Weights of a small transformer language model: untied embeddings, 137M tokens.
Each number is 500 + 25 x the weight over its row's rms, rounded and kept within 0 to 999. Layers, rows and columns count from 0. Numbers have three digits each. The size before them is the row's rms in percent of the matrix's.

# layer 3 MLP up, 448x160, rms 0.177, rows 66-123, columns 0-79
097:465509480525460546521479509485500481537446533483514499499464492551495468516532494500548501500471516525486513469477493471460500568519491526462506515466451541499500483491480493511500526472475537483472497482490519513496443471472483471505504531
102:525537517503528522504492460449460508515511482486506497458503512512500495509469493473503491516442476466419498495472510500466535470491454571507518518512472535491491496479530532518507504481511460513485515485515516491519461469514497496549469492
101:550509513459500488525509496497501506487502463496507468504495513505529473465521470515513476476518527487487501473488515474478513522477497484495466479510476462512482500473489489470484503460505518512498506508516482462495498536494445500519441515
093:519459513534502476505524499495487494497516453503554491475517495482496508548518509486456452496501466491488500529489551468493509523472484502503462509500515491484494521467518538498504521520534524541483517502498519518457478478486525476465476490
094:484482491498492514480462506494556509532516489477501470485472506494460500532495510492524475478469561514564506462509507542537490500503504518507529548494514490481485529487496507489469501477516497451485482505537480523488543513542508496474519542
093:501486498536504476483538499447478495532472525503505476480437468466525532534461488512518495486459533526481513535496507529464502526514488513519508531502493488487511470470486528511489450520496526507488471490555505513498487482476480532546479500
097:453493524482523507513522458508500499509487527495483506510489549506470530516475481564572525505494433511489518469497489471473516494497468481535544491475491532494484508528511493529440508483512520516491476510562505513486532449486480512517484483
111:506512533485514518495458487502463478512480526486522504480493515536543479475505513506525471503498521479442479464532537553505515498518547542486539500541469508506478497510509482484467498491487502480522480493509535501487482510510534478496532523
103:479513518515498493494484473547512485508499507503501491499476516537469515535498495527470510512501529504478492441499471525460471482510483486504517496461504497490495466517463496481473501538498545481514471519473491459518511493519477519460481505
098:517458488444481503489440525453495477467504477530484487513503486537499524467486490517476534455526514499500487525479493498521513490510470474512484478484494515489512497516484488498507507541474506510528479523536538491455491446516467528465530511
101:493493498492522499487522536471490498506516474455502454487526519522527555499524509519480485473509494520487536554482437470475451506511525538517504509462497528484496501496498525479472494506462484521475504558500520534577448501499469482505454468
102:478488554500507523440496498461546498473498522470510516489515497469530540491495461557532492477521528442491485504525468473500503465525536478472503524493471474521511485514532522509495500520506439478455481505480486504455548501486511505506525494
093:482507477493509506454517465509478528497512495502528533498533478513504494492512520478491511527496474519517495519495470487537506532473468480518501528532492466511480534505532534509476519486514451484480508466501479452520485440464484486539499490
097:500450480537511525550492510477572517497539483484507510480504446490518518506512538498536533467523543517475490549461521470496496520475516504503502474509479471506485477501517483504479513483503489484501515536485499501516505479491524495486487464
092:480492506496540445532541509518461520513508536478448477486511479482495516505486501480478477549496487548489480481524520499522537472520507470506498467515461553508491469511542509493486510524512457466488507534530473504487492476498513525515496528
111:508501495462542479484508509490529527526510506506489479510502507517499502489487480480486517471514511507443442520514513504495493507522525534543505501505468476515498477479518497509533500513491524486557487529466420458520490479529486461496476553
098:530518491481492486485509499490545467482478507484503515513466492515455503481496485496502532500496491512514517479482502456527514506468475514496530515470513450462489495531533485444508477518450504527503492506466529508483453451491483504552554494
122:497530494498523446506490527483513464491470510488489499520491475523509531482497490447487521492466512521496512537479525545502495451493478543512492500517505527484477511520527498460505448509542453525486523536487466467449492547455545509496541480
095:512510507528467497526533503490465486483470517538528460477481511520521472532486514494507530509520527519512498506457481456542522541466511417505508490507501506525508489547483518486498523535477497509513471488525513493457494476450455476498512464
100:523500487516511515491462486536530504493515483514482529510470529439477467515492502496439556483475495527497504501470468523505502495496520524546527490440540493460472520506518475448497498519479524502521508485510532523500510499515501473486515532
097:512513485451510503525480560498515499511512532471489496472518516488497459462464517470515523500498484508504428499495516515467497502488514501476562530489500495451453528530493507524487538470464482500533474543512533510520484526503509523487479522
099:522527455475475475482536505538485526510509496491480525476534501510476543500498490496481545484482494455490469478440497539467474445516540504506526478470499478506547526467513507514478517474495500528535565496514492517470452532478536490518490478
119:486507511517499499497505477496496494515540533466467467458473505498492547505486484523519485495504522533565495489499495535473484490479500480474458457565471492479509536466470489492478493462472444472472499448497522514515510439470454524511454507
092:512520526488500520460495485540507437496484524563523489504549521438524499497516545447509517516465495519498479493466478474499503477511516517484491544499519526559504486499503504499477533495465470495519473501478494516464504517534486507506512524
096:450462468495458464486504501464536520492535553474517477525485508475498476482458534437472488527512511462517537489508514489534495534527471506484493538502530491504486484450453499482501511504456488516531515482467503537520492503507533469492488550
098:520513481491528520519532522525493499488519520442451516491497481501442502528514506486489480510534554468491508481471458557462538516473423495510469546516475481488499515541492462514513492540521522496531525501504508488511528487493537466493495491
098:495477516473564563550502475487518517533488469475466507508475473480470452511512517514511488555465522502529543482489496515454491507517515487484487533485491513498489516487506474482512489512519486502526521482530511507503498508481487476515534480
101:477550524493487531461507464502498541493502486497463519523524530531443520550486474515488462481464494517483537512501525511507512504515474493481551501540526493474505495489503505497475523533436497500487514486489461505524527515496504537446473508
094:472489497495517483461483481483505444498460479476511516489487509478523483486521520487495476486483519481499474535516469504520493527481532481503520514467563511501483530493502515480483485541473492514487466454498500522497472477526542504517503459
096:505504484466473487500489468473487574490515547477516512483491516504489510429528488507535484522452509502524460503527476500481480537511473517559522531506492502487492524522467460497522542496517455507482482488528522505475491517479527477499547520
089:499516525480474518476476493519471468554517477470548512562550499494484494498519501480506500518516510486473500496580497490491537519469536477484522488524524504518494542467510524535496489490489516463470447469498484507478506497497504519538570485
096:527570501553496508483508489490487474496492554486480495474553461489506497467504489483541471501463505497507521512465503509492526505492494486462533509526548496539514482507493517497495479453537510506459503528517525497458499505516501530486510516
105:469521556520537510476502477506481473513480490507507531507508486485482482561504515513473471431498548478474523517499484523472498511526507479512486450482510514474530505473512479485501509537510487492527562500519556520512488515510472482500519482
100:515456485488503503540456481513515519522485484494501466489545499506530519502509486511529504528498469535518506487558548471498458513484515499533494475522477472477515467468533492509455527498522548523510504443491526512497523498468546485487524489
104:491497488522483518533472531517469509456457474501504460515532502496518511496470510480461443499487484486499492513538472507509522509497556506492509491502499462527511538518503506461474522491458527478522469499494544503496498529489461531463488480
092:520508488520461514504492481515532501549482489512458505469532456527523437512457477489485465507470498483508534504493486501503522441492502489498485518513500508490469543492509477510481471524537503501512498458528472490508511496501550491527519519
092:531521533489504486503517519508498489488517494432513508503498523474460509508460491467506482543473469508439510515521488517476473451463506503474522535479519515536516474486501453493469482498520485481549479479477517512479492443501497518489499478
091:530482567482452506458516510475504492520517472528483502499539479505501516460532556480528515499528528509524453509483477510501518518559487508511520476491492485491468510519510476495548507516509498519495511497473470486507495526491493511484504489
105:518520521496464481484501509472562525499487501536453507524520492510482500471496502453509509477504505469467489536482507507489426499524486518508530538545532499551516491508504483506491531495485519534485515451506564509508503531536534491515511522
095:525468479502509490489467462553478478497482507502533565518470500494512514504482505522497529468497546509505508481519476499521539480533540545513462503479512460532513490555511536499531465483515510468513450492534492513471510482501510486497481448
096:511494492523494501490467463496511437475478497509522507505448527518477487482468468491522458522488524466525468489497489451498466465502464518499501475560485490526529505512431505503517507544511500492560515498487480460475506500504488499469510496
106:480524485516492488468487511503521514529510515531528459514493513520484517493503477492522507536511461522502483517518495523477472484444506521512534486508455455491485483517509473501532549524511489518543499513468509494492474508496544514518461522
111:530502502529507514511513458504480512540464475488551481492484469504494502502519518510512487511465453529478508530498551515504508455527500508513457473503509474490486506557478519472529500480471559567510569468508495489523503478484507468454518497
095:490450497479523527511505500470493505492514473444479509478515536509481517495511467515500477519493465492493500502522481523495545508512516515515502477499504478527479523488513457526457518477504461524506511521486517508534494451511466498568499542
099:488475483476478516521493501528511535474495462553509520471545569479508520512497493524504489540561490510545504485449511522501495457511505463481510492530541475484497453481466567479470529497474504493525524503508440502512530491498535499495528504
092:499474480498481476476537447529513522478461466546449534500525484535548542443536517524500489494518494506515510505486484513495479504483491506524501516527504488506498539486462504501504489516536521488529513541505470552492506481503472519481512516
107:521505478509522468491450520525458530502496557528465495486536498460484516491490548483552527512498500482460447487508520490456457527453496508461509494510530504484538483532543529497495499475491501489529517514492490497490494528504453525494508465
107:498528490521533495508498458515515479526504492467516500488453506544497527533519528532502502515530520515512490497497503534472491496525515458509461507485540465461505481471510479456539518468515477559474465488504522512482449470485522482521452481
098:494487495514483485496504551480503503492480487443501486516502483543533518475511487518535501504483483510498457502496543480507489489513534514514474519525464478462527537518484511461511518515458482487516485482491505485481516539520510467505478507
093:511507481534498462528522489523508562493442528475514486512461550482454510534506490586517518548510535487490504497516492538473486453541485496506546510535523501515488503484476531469520495523495494535505485466474505496519522502516474512477486496
099:523473485538502534545520514480478502491426509498492482513456497528472503520486469508555537516539500509464527469494459487529514452531479476511515520506491522480468501487489504476466480532536503532470475510526483542506513508540423508494476529
103:511529488542494488456479491482492490497507476507504533520529492537496509461467486482527487479509471485575485493493529540518499557510535470502511515524485505482505449470474530537515521471547534513519469488475489478447477502471524518524492466
091:521441505488513511498491477504456533541510517503505492519499493485548495500496474498501469510549513462482524472516522507505513484520504532519542514491469526502542493478521490546510520537465516451513458525485482515507478504502544511488479489
107:496462455486489491527492525502485516531484484477494510488559489506504540495525485477490476541498520509474454498481448504492455536453499507479463476531459507504511480531497497447461496528455475501535455504449480516495457549510514495509510485
143:488504505449478480520519514518506473517502472534519480470482466515527496501560453463495494497540520492502437456551459499481478489489514511482493551468515495518545505537490488470472517528480462511488486514477485490437478535469484474485489496
087:507515477486481485473476501496475525463491511465505514509505553529525466527471532522501501456538511489499507451486456482525512502548530517512476515499500476504468495541518493491491526483490533516539531523461530521541532496477513475478509494
104:518455505484504470479473454544499472514488462480509468546472498515481493503489498547497496485476501471480514501497460457500506533520481490483520510547532537535507495510518492483477516495462482494516470497526498491498481501509475509540497481
089:522468497532461496527509501505522503454542470491504511571525489502443468505523490388496493494468480495521516483511509556522506489488505504469540449448444522467480507483509474521511473456475479483518486467554507505485499478470475482511531473
# layer 3 MLP down (transposed), 448x160, rms 0.483, rows 66-123, columns 0-79
099:506486463484553498483480484475540508482491506439525515485559494518499495511506512516480524472523509504496516460510499514529441499514476474509507418527488489499489459501489516478524490500474489501523522530523503490494517545476524489536490493
100:541519503493476483506467471490480533536553448530492482433497475479510493492490498467493468526468496519489525488527498502525524460455445501508504462488512500473484523504512496516454479508491501495504495507518498493531441450524514494525511475
097:500461451497498530490504513506480504453491479500456534499488514488467452512556488505517472521518483522497468484515476485500489485503525462477532494486486484516477496503540530491530484485531484505473524468468541466521508526488544492481485511
103:504484480545528478488517493529483459489515478496494484474510494512509543520533473456491482499491451494491410497461478494508527486480517476471522516486533541510502481517500524529500477531482509507513523495487502538465490499465490499513505518
104:457524506508530501525490461521519496492501476544531530497529522507517506471515522475511502495456496480464507566474518415505509475524489456509452487495488521490487531456547488509501505498490473497506516485482496460516502493475481517493493501
096:526515517468523465518477511512512478473458478500516450450525505473493505488498506518498489480529552510480539470494497493466457492508516512523527510497501556476491527468515494477494519503492529531469532453496493536518511490504467496507506500
100:525519530504546520456469529499521514477500495495509512523463517552498538533479507554477484492491449475507531491504506486493510519476508524506475499536531486481449501488577478465489474500489554508499527516541510515517486458481535472440519506
100:479513488465505557513486491475536491502497458526485537492485525487525493486505524491520514507525516513467472474543476546451469497528542523543517522534455480489458458491483477499498493461471540510504535472477515490501494445494519508473526477
109:559504507535525486520508497517527549502496497487511522519512510509425488519526522495461496488511524475483476515458479468513493531498500457493472503509455488543535459521505479512494548494457474489506507467481474477487503502491479487463496493
096:538469469491535447470468498491514462528440500513474528521500469486485467500465482486501495542490490507508497504484487477459517483514521531542529511475487495525491527524527473498510453495486580487475494467580504502518494519556540473466495504
102:487518463478556489484456483487495464486469471493516510519492464542485468511531520505478508499491529498538488487474448501496488498501484544497494479447514494519585508512497517501509518543474498527492542478546553501534483475518532559528516475
092:508500526465503438484477505513520507501517493455512508482516478487552527529516488526504508526478534508518474471562529510543510512537551517449449528494503528522534558517523509462480526511475483520501519545497515534520525471515481501501535495
090:509538536545510551550454512459503492502448487472499519520540559526521535511488469492505518464466508484464486526500505514499513507470497503472509476507508542498506468535501472485483484502493462469522538461484512504461520524512474492496491552
101:483534503524429514554514515472528514492526503539484541479483468497529515475467532499480506509532470492502474484502506515507502489487464519512495487533503471466469527516506466509483537521538477509488477497452502528516496563474499454540472488
097:463489490519522518475462512518454534489479508595514521497530547470480535508483513485482527487515456496493493515490479490465523489473508531520503522490526450464516506506532512498488462478504500523472503518484451486544487488506489438480530502
111:480536535500518505467519492508504511474479508495529457491503513525433514525456514466464464495485490539481472460531530501482498523462464496479465522481455498506495478528536482500530473506464483482512523519493464491492512499512503454470493485
105:507524501484489484500508499523507542467481500496479479509490521528543544549513478495453505528490524456528516504482509566494484464494508485511483516507536459550477477488503514499526537539495499532472475510455524459558487493489504503497496501
104:517525470527501502502461485488483509531537496507518491507473503505493464518498481505516532440496501547462545491467488541480509512498478509538475508499494485493440513498505469517514463476569506492492503486505458499469501542537539515506524484
096:478520473457487512566484485522500537511486521459481508478538511518445467488524466513488529468509504509499476501473459517493494499508484484507468551524484493460528510505525549500510545508470497545511500448500517479486559489470514478512475493
093:517474506507525479480452528511492464445494528480504514448516486498540546516508461458495482477482463490502520522478537482507469502548490487457484482488532511519507530497486493477453504496505490530518501482531517558494525489488476460469539508
097:517432458500500534505488482479535475481488523473485456520516535514515446533519487524486527474527495503489487535523480468499509481525508485493500536527491492551484481505519504492466497542482531476498488515531504525501515560478502499468481455
100:464534469479516510478528541516461521516512509497487506489515502461495493539530512525503525487514445501483457495503492500489494463495534525522538483504537461497496502469491500513523504461500540511520486482542496495516503495476544524486447496
107:462527548512531490505493502513517489501511493514463512476506479477483474521490488488502503483502494482470485508450478526492521488484478504458463491591520477507522487481550490495477541504502503447465519438470487470486518506435486523486495519
099:499548502476549595496491501546514514517534489509475481490493522496509504506501519501478492467501489491514482482494536545474517489508496491503532468561469487504487517474494489490498491524515489481512507539491529522494497486505518542529501510
086:477461532460499503465481498517479495484501543502510531491522506529495485516486472495493429526512449499528498528516502525482513498531485497512525510496496480482473452500488497478502509554490503491532525511490551507463487502479495499518515516
105:510513459502473493497511515490484528471527543517486529497540491499484522505506523505513485466500498530472464506474486548497499485502517493566489505462503488514476520520474498515501470480473519492450506479497496488476506492493473482545489495
099:476496507450487526493492487498526481525466490508534478530462507488544509474477483540473510520505500499505500503482501480487527517473485481505489527496493488484463554534510413535536473502472530530481492475529507501504451536475493484503527518
105:488540508498519508486492502540495503479511478517496510502473534471507545524501500507514485459460491490524505493475516498492516475534522455479517476518482509502448468534459481490469493521508504429512466477513499504556496527499507492508493492
099:464472491505479495497435472514527511453492504506487490502511471485512494506499509513492484534509498496545527528554525475534535501472463489516528515460533477507535506538508487498507485556511509494495512477518499522464488493567528492514484456
098:518510466518503475482510451491516527509496487550488517492499508494479525486461502500493492465427496472505479499566490487543504452512490513471499492471486444480504530435522453485493542473474454504492515515523486483533510472495501506523497544
096:496538527510474541494502496507537504514458454520547527504499521513514510498525453491501521453483541524473472496540523461513512491510506481502513519512524474496463484475526499489503543522471489478506475496487499484433516506521491465519509503
102:470506513504516488458485449500512497467508501475530518482506502499513485492523467499536467478463556484486491523455479495472519462502479482508538535501475550491488515478471543479478479480512477487478514541492519506464516499533491528499461463
106:559483545495504484525495477512485510500491535485501492475496445505546472508472508522484471456486489491470472501515455530510519493474502477464504492472467486491487492497519467527493524507480498504459489484445556520536530502480511461445467467
102:489523488468550527536507466502492550513496506514547492474482534498515483514498525502457467495545534506498529531522556503528472491515497479503494486526497541505511490522547504511481518471507500486481499472523485535499511536490490492494554456
110:510516513515505491499493485507496470502457506486496507481481514535496510489500474506475504453502538508489479507488471488457501504494475459461507518490509516516481543486521524510481530490469477467482498519538535527465478456479463502444472493
101:492491510508514537552455507521487466544502505476499500479521467488507516542497495478518494507494496504532489465472506498488556481472477486469511490542491511496541519477512463513476499514506455485497523527496467464507506495493485506492504481
098:496511542500491498519507558509513430459501498493496486483455508521492468429459515510511475484530471468499497470521520491511516493509523476501443475514482522490495451494470507477499474496511506518496503477497503519520483464507491500534498499
065:471526499522494492494508498519500515480536494460535519501513490526502513501479522482481470474480538531513501549510511523522505497531503508529518503520536453513487532529535483532532508495519511499494520529497500527509482529501477518498477467
108:504453471545506552510464508480492515509500491463493501430542484520474495494539485508508549507465489574493516528512540487532484489510447510528536536440473486494498467511558505454485453518496524477489479479457494495480540474506529475489526498
091:516520463485524489524484505524480491517512469541472527533487515498453471551497483479470529513514532493541496552473493481501512508498509492513505506450487486507456523535447535486563459520521488498534515488500455509459508509497487513535498489
097:473482448428515527486474470537511514487496527487491518494512523500480464493457495487537471548480512498465518499516507528491463514513511523486474485470512479496506567522488543468517463537522509529489554517485489479520501466510505505502490572
107:487484509522478494458493513491494535485480507463521452501542538452509541506469505497527444511507512492485489511468509476517497500498498487523500488489488505455513492460466503467559504535512511504490490498476548463521486498468526476506479522
103:521488486450510480489506518530462462497504490511516478515469502470501486509506478476465536470503486495454535511483498530488502527464491486503528440504498532513500493532523483494529466472491524512522507432557455463464488478499516484465448508
095:514504453503475486526482505473512494501471503519514448472521465510494515487484498540529512520503534513480535495486464529473514489492564519522485528456494476462502500494491523490549517506496495495545509511437454535484476509502533522454520476
097:485491534526463470458479447513531495458492524541491487499535543479509522499505471526504489492476514487503451468460492522494482474435452511492494521488521511514463467490482479433501519522513490514490503493539504483514468530494512473506475473
095:493496465516529480502460452491526507484520482567485465468484457498496468518479510467485492464508536473518528467486467515506515540499451525557504534490448469530493521484517471503484503502501549501519491463505467427513481492494532484456516485
103:493469490531496524492512548480468540475502540519526478474484490493524538501501535530504461488541429514486524464505468499506531505500464491499476490519490544441539530470511486492476484487500526468521484510496489514483506545524476488489450482
112:474503421526520536513482486532505502461496434505478465484470502482516482505483514482530503462550489504502485485477541501459468506511519521541504496507533505454513467443479481435480517479563516525505508502491475521522489509501521502499496474
096:521526538503492501530485488514494480530519516515503540565483521498530554497529517496475507512490458483489494465515488513463484497504513532514559498485477471469474488499488498509516529471506513484502503484500464462498538512510483506510441497
105:505492523483499501535502481477494527484523488530493488541481474512518460506508501492537530491480449533478510525491464531485486483521515515490543447524502512498458553506533518509513459443488426528494460492509503475501482490513472499433493471
096:480499488508494497499469497482510492478472455510473544490572492471460477476494474496519529466482497464461499482527479518487564518537491476507488513520530531503549518477509521547506516499472468541522496477487484492500504427488488514513503535
111:456505512507510492466501505488531495507520496501537542535540514507463541465526510500486508493513497516504486515531517473428567490488488514490469526504468489503469497555556479481469505477500538512497469511464495466492490517479471498513518482
100:512501559494525519460493490463492498512464533492511531517507496490510489503537526517479485562476542477451422510538532522510506494494476529485547497511438527528510499483498478512522515472509493501441452470529524474476501539498501482474476533
112:524473470507510514491505491488474546509507490495510453499506504507491522513502512448485482489470540489488474487510517501516507522478504475481501517504486513537524531524483455456509441524523531523556511486513495516497437498518539526504501480
108:526493469475501474515498532516514506510521520495499463509535433525511488479558441499484477463529484489541495477538421481494494497514492495482489466500528548518549536493485505496516483506507439494508463516488507496514461542484450519484525486
097:470530497463499503503513499565481449527471518489487509465537462473475472506488487511480526495509502505573549489532483494462504516492488483498480497523511474478495495506504524520494539512493488487504575590497494536484514510482508456509493500
105:475491518510501493474504500553436501501509446481443462517458484517462512479498481501470511457472492510476554476499503504503493512499458514498503528528485480472524466517477462503468497526519500501497484496511526459501510473540525487469498503
098:502489499427456545492552446498543510471491517430518474510465499511473502498509507519552473518507531512496493518481485521493505512525527541514498506465515504509505480500460482517470484538499550517473536496519506511494477508550477496506502498
# layer 3 MLP gate, 448x160, rms 0.172, rows 67-123, columns 0-79
098:462532480510526499476513486487558505478441487493516497546548479532505485475487504489498509518488493456503478553474513460447483493521554513500471511513503463503507475521468485487506446517487490520511531521482503528491519525529469526476485485
105:461518467502540545555516530487457472502502519516479492459525490509518489479521495520495533525476515509476502503478511448466494558510466456525461480523480463501496527494498460471549496473479488516479531512518517486488508577529529484541478516
099:506503487482477490465529496549552456496476511509505531487491471484507514515497540507478527520490505484495471470484495503481511494500501455454485537545466479500523507521530527494509489504504488431503480519504475540508514541482526513509511520
097:493504502442525495512485527505545494542503499514533497520512522522495481532484458492524451491461463527502510511518466490502475540486470499510490481551538489490511462468521515525481454497490538504488502487526489496496497540505488507508473489
093:509510492531530489512473457482517484536467566545516518494491498499552454469535500486486501525521464437469507517502513470506493540531512505535477505475443464492494503524528531490507520483489510483525477494510513539443490499518505544482574518
097:487538518493506521533528472484466489476473494514474462535408465520520503513514477486568506526471480525475526503468420555475499472478466483455550499470522478474454510509505445475498500481516495521490491495498495542448514495477513494531499479
104:511470521533505492476536509464460557474494487540507477522493513480518489524550477540477500531516516464478500532490540520463477507518491503502534513507527490528505504496532504517512532513498486455520480449468521522448517513501499449500515508
105:515473509508499518534500497530508515470502486550514538459484465482489495529522519456523477532492532520451450499475526512505491493481486503482527513446550482537486502472456483487520508489519529523478499491478508516546454479519488471514506539
096:527502464450480509483481519429510473471535497510468508491457495526536528475508466499499541449516519485485474522474461491504454472491484476507507493482484486481481481529487477564545508538473515506486469486511527484461498502508516526533509507
100:502512523514513482537502453496528519521446526532505498484495468481492475508464483543482484504494474505505479463504514530507493490516480512469500496508489469548514509496446481484529540503460460503523527454530478488500457476517511497496520545
104:460491569481527511512481489503529501506498549476476481502521464500502473560522511493505491567513491494441488493494526477508503486538506507488513500438481487514517464478499476492495517522490505409499472499500491515455518481514499500509526481
092:477529452509509505497495449513515517497472516533491497508504528533521535480486523460530503527515480516503450501497497507469509528512500437472528452478501486494504500548535518497479508534518474519486516469541485497525480498458482472486513560
099:488494465501540478508512494494520473509485508512550509487523491503491508518516542538542477500475483511515487539516475473473501489511464472511438483532535532502537514500503465532524550502470482499473494447501466472513512487463495499466527503
098:473422485499539490560456507507510527524500520497482496503509525489495502491497485493537499544508491500516491515496478524523470481517486507494448495533480454444505495521515466475472509511504519500531510496549496507528446502563535523506511524
107:506441506509494494509478516528526483484473501533490500530516458502497542533477531514519512517509471470580567497475485506506463539486500453478514507496516507495498469505511515475467528480549512508524468523480519503451488503510491517512532464
100:491477475430527466452529539510500515509505487511528483514518527451497519479495469468490516486508471468532484475526523515448514494471488489480509488449480523502510540476491512493469476494464507492488521498489554501485527502466515459507505491
109:484531509485474533508525487474533518515472511529492492496487474501524539524491508546526510511491534479509513525514441451526494505472535509459494497462510428528483544491483522543487555521484529465522476500527532533505520502500488476497455539
102:546512479503539465528484495483546548514509520500497519503489574512509507527460473495468492493569512508488499529488487487482497541503523471478488510499526499485468494526495490517512514534495478522497449494506509490478509504502478497495472467
098:503500486507474539535538509456500519512504503519510478492504514515536481503449517512485500511496538547530444539498521472440474483515488519505470524496480475486483485471503495497461494498480538531542523479504495527529479499541506549478495524
097:485509543509527499499492486530493499522510502474477516502494473476471510492467495466510459532498531482520549476484529498534512506464509525495466481510491507535522498519512498513553462541534493514502475464469456487508485482542468507464488518
101:540532497473522516485492497539458510528528456459499538505479508474470510496514503500471538493504538488503471477493503527486465481488541515508499489499535480508510511524501515491473435418529532487491511509501503490471496550506507494516456526
107:486517502490501492511485447468475540435504526501481493514506512485522511511493448543495466483495483538532502502503483530466503513496500496479446496519513459483464492517466511489545498473479481519466514459506534514536507460482477504505460488
094:490458516466507521520521545493445475464414484543522511468478491484536497504487527539491494532492534459559518462496529523490461487512515437516516531502515450506510474484485520499500499488504527528506462472470495496516499517517510465488510466
093:501450480501527463488496501488500495463519540474531468520506465533465498494441538509516506500506503515521556493488490485542455557494509501488518497532491509511450489521462514479504516493518475516502503514507513502501509506451536462492512457
103:489498552498510522537498505481494497474538491524519524439479495491486517454526522482507519549490456502471534440523483495499533468489489534510511481536479549489487503540511503484468507480486507517459495487519489497481501543471493500560471475
098:517506517536497463471513486485550530456497498484499498515481526499504484506538526440489509488492516498492490515517513473503495483521429484547487471533518512509500488491514495485492507517526474504464512509506499461504517550473518513453508490
100:525493485504521506499478538498474502489493506483527501503500515494532491472510501489509504500543539510485535551503467499454521473485499461509487480487510520505500490528513513491524481484479482501496485515525479451518580501523527503523519495
100:482561550478496476499515519448502540497496496544514472509497488528527460482491473529483454499509518483511474508493495493472493497473488519526501484467500514532486451459493475509515519532495500465501533506496509482489510510514494499514466534
092:486523464475514488505507475487508548508550536552532476485511533520536467499476473505481526498510477532476506475477504491489515516481499522516473531486495473481487561478484532500492493492511470496528508558465505483517491503451475500514507551
093:514474528509521484526478473473495502462483505497489516466480509468521496483485510496475479525468448474519494499454491491530486508486517526512509488497503462506502491516554528458475496512508543513518484524482503491544446484539510512493463497
101:435506498512481473509541491469483535546514512521483500477534492473480469468504501460553471531495453548501484500482507523512490541493478503490483492514478485533539489481473503503451507441520506533501527465529520509485515514527525468504486487
102:505487498475515458490484537500497550518515515516439503462427544503506458512522537490526528501488501495512485557485496502508512484508508486551513482509500517498521529480488540488518470489502519514518502527477475486460459530479479505491542511
100:470494537434541492522508495483494472506522540479491509496522511516508492535492531507480490528490531519493504470488501510517489507478556498470553497447479455530521518476499531482512523484521441502487514512466509487526524560513504522507451522
099:489482494480510434488539494517524509507512536516480515494488515547509506536485522491511501518498505483514526463509482472510520492449488518475557480496524484499514501475399492534489512505456506501505509484512507515518518499472491503486536529
097:545515512480503457474517523507530505467503470474503458455462504465499492540497508496487553543472493522509507483536539547511515543457484509472493474501487495525514485514526538499504465490471523500488488502520503511447506512546503488518510469
095:532462512507470519443498482503484499498493505480478482511494536504479500529515495507516532498467471507476482479512484501509490512499550525499468545507509554527444490494555433515446515459517494560492460516498501492530470516504515496503498475
095:516488580488495504466513527514511526522515486497494512457513503509491552456537516499515535496510516512496466478534465520500509529548477477503520482485497469486523543558535486507524527505481519479494514478495486481523489509479500483492529478
102:501473509506544519499494497470496493472474493458457507485503496480480475479467506504521470485513498465523487522515514536508465519489489509473491495512482482486462484480499485458461518426465550530507520502498518483495480516496480513502481484
102:455507559495506469500465488534476534512499496505560510482496481476528484522475525527534497510505499462461486482470519492530525533571463504519464510533503526501544541528559493524502505490510516495523503474470488519501484512475518507471483477
096:488489479509513554478493460520489525434499488517524480534454515481518446503489499525510484519518530468517532493509496460510464530485458471542508500487480472491469513476488537499476494509531532524549530506509466526509521463484507506493508528
105:491465475503505485489492517481473488517512484483512480521447523501486480488524497477529471478513527485521521493479499518530471526484505493512437505528470450486512490529457467496473518474488521519500465533551472486454480462500540529492465505
104:484484524517508511497490495479515548443525508504506508499523511495529510501511441519454476531521528456542514492507471460465484470527482544523455522475472522489504506458462504544523485488512473504474509543516474528521522540456476521495546516
096:515468501440503516506508484509487499485468515487482528526499522513526495526549513525484522503465439538487485501529530513507533523476494487489494495499489490482460468492509443524461489499460515480550488511508474480524489523509481522473508495
098:504465468468506461502548504494465467511439475484508502498517517518510487480523466508458505490498485462464494527458496489504497527480509498524476525530487505509515504485488494516491506515493485511502545479434496480463533524454449491547542472
099:499516493465490472482450514506519471491500518474458481511452467515463520523485494450489504490505526529514492518479500508551512522518479526533436473478429513456498494503485511538482451502502494482492477511543545456525514548490515511468473540
101:491520523536501455497492508518499487478521531516484468481500523521495518510444504506522521486537532508498531496507490476505523466523532509505540479486525464493470490498515531536486486519498491484567450509472516487516491508510509482485461455
110:509512520561502461513521494475512511462519495443499496518468488500453541521494480537513483500530522524512522497489506490455494529525495469495495506467547481452503499472482490457538533500495487513496494536544496477491482448569512513512479486
100:547512476484528533561478464483517501476473476480474549491504515512463472518562511457488516530506447487466540513496488434482527493488437505490512536493512519465528518476466488479485500501494478496444521508511472514542460515521505503502516518
097:490488463475517544525511496501495534498505486495502539462525495530497530486494521516517455489484459489494479480529508447490539514531488511497471515472470502470537550461503514495552506519516535473520480502490470477530496498522470516508507494
098:480461490549517481540497529460503526528423514500530517478519481540521509471498506496483482496530491497473473487460510496473496507464502486489510510554482449473477512509527513520491500525482532479515507467532484472482512531472491473489492505
096:560417514501516516529488507484493500535475481542486485520469560539534488537491503503479473493501492495489534564513476486519494486492485465528501560482550481514489546502489542477540484508528510514484510515522494505509539499542490509474479481
098:533457449481494502484491496523526534509501492510505494479480483483490491500487539515518507473471430507551471498516484526478482469519505488520470493499491505504489564496543501522513452470517552487488513470484499488507513470510507494476481505
105:526524507443504483529516469483484540471529567497472499520486556499470491472521492533504552484503481485462488502518489476427553528529518482550536451482523484509473496487491514554510500470504530489475512495503499512475515530507536485519510544
110:510503512483483528511495509485492486506515471520528466501487482518522512515543486405530501491552514498501456488554433514486474478529472504466505543499516501487532525533518495484483470524456476519497456527454482510454471525485496524485488497
089:499491456477551536431503483521459479499516481504574500496480523497526501481472525543520504547522474485511449515488520488529484491553462481500503513529500509516527516507489531517501475527425469508561488457499501536515500480483512510494493494
097:510476496483485497475495509463476524489488497482483489480498536498452531494518477472459521472485482542522498531494527465497507525542513540506493475508471480489486488522428536501481511533477509506524488456445507545477529509509538491492506511
090:460495519504495477471485539513474468501509446534513503459454509468522503525480502496540473512494528514499509479498509528475481525492554500500503481515462448530484489510512504434514489533493519456514507489522560464507511533494584466511524503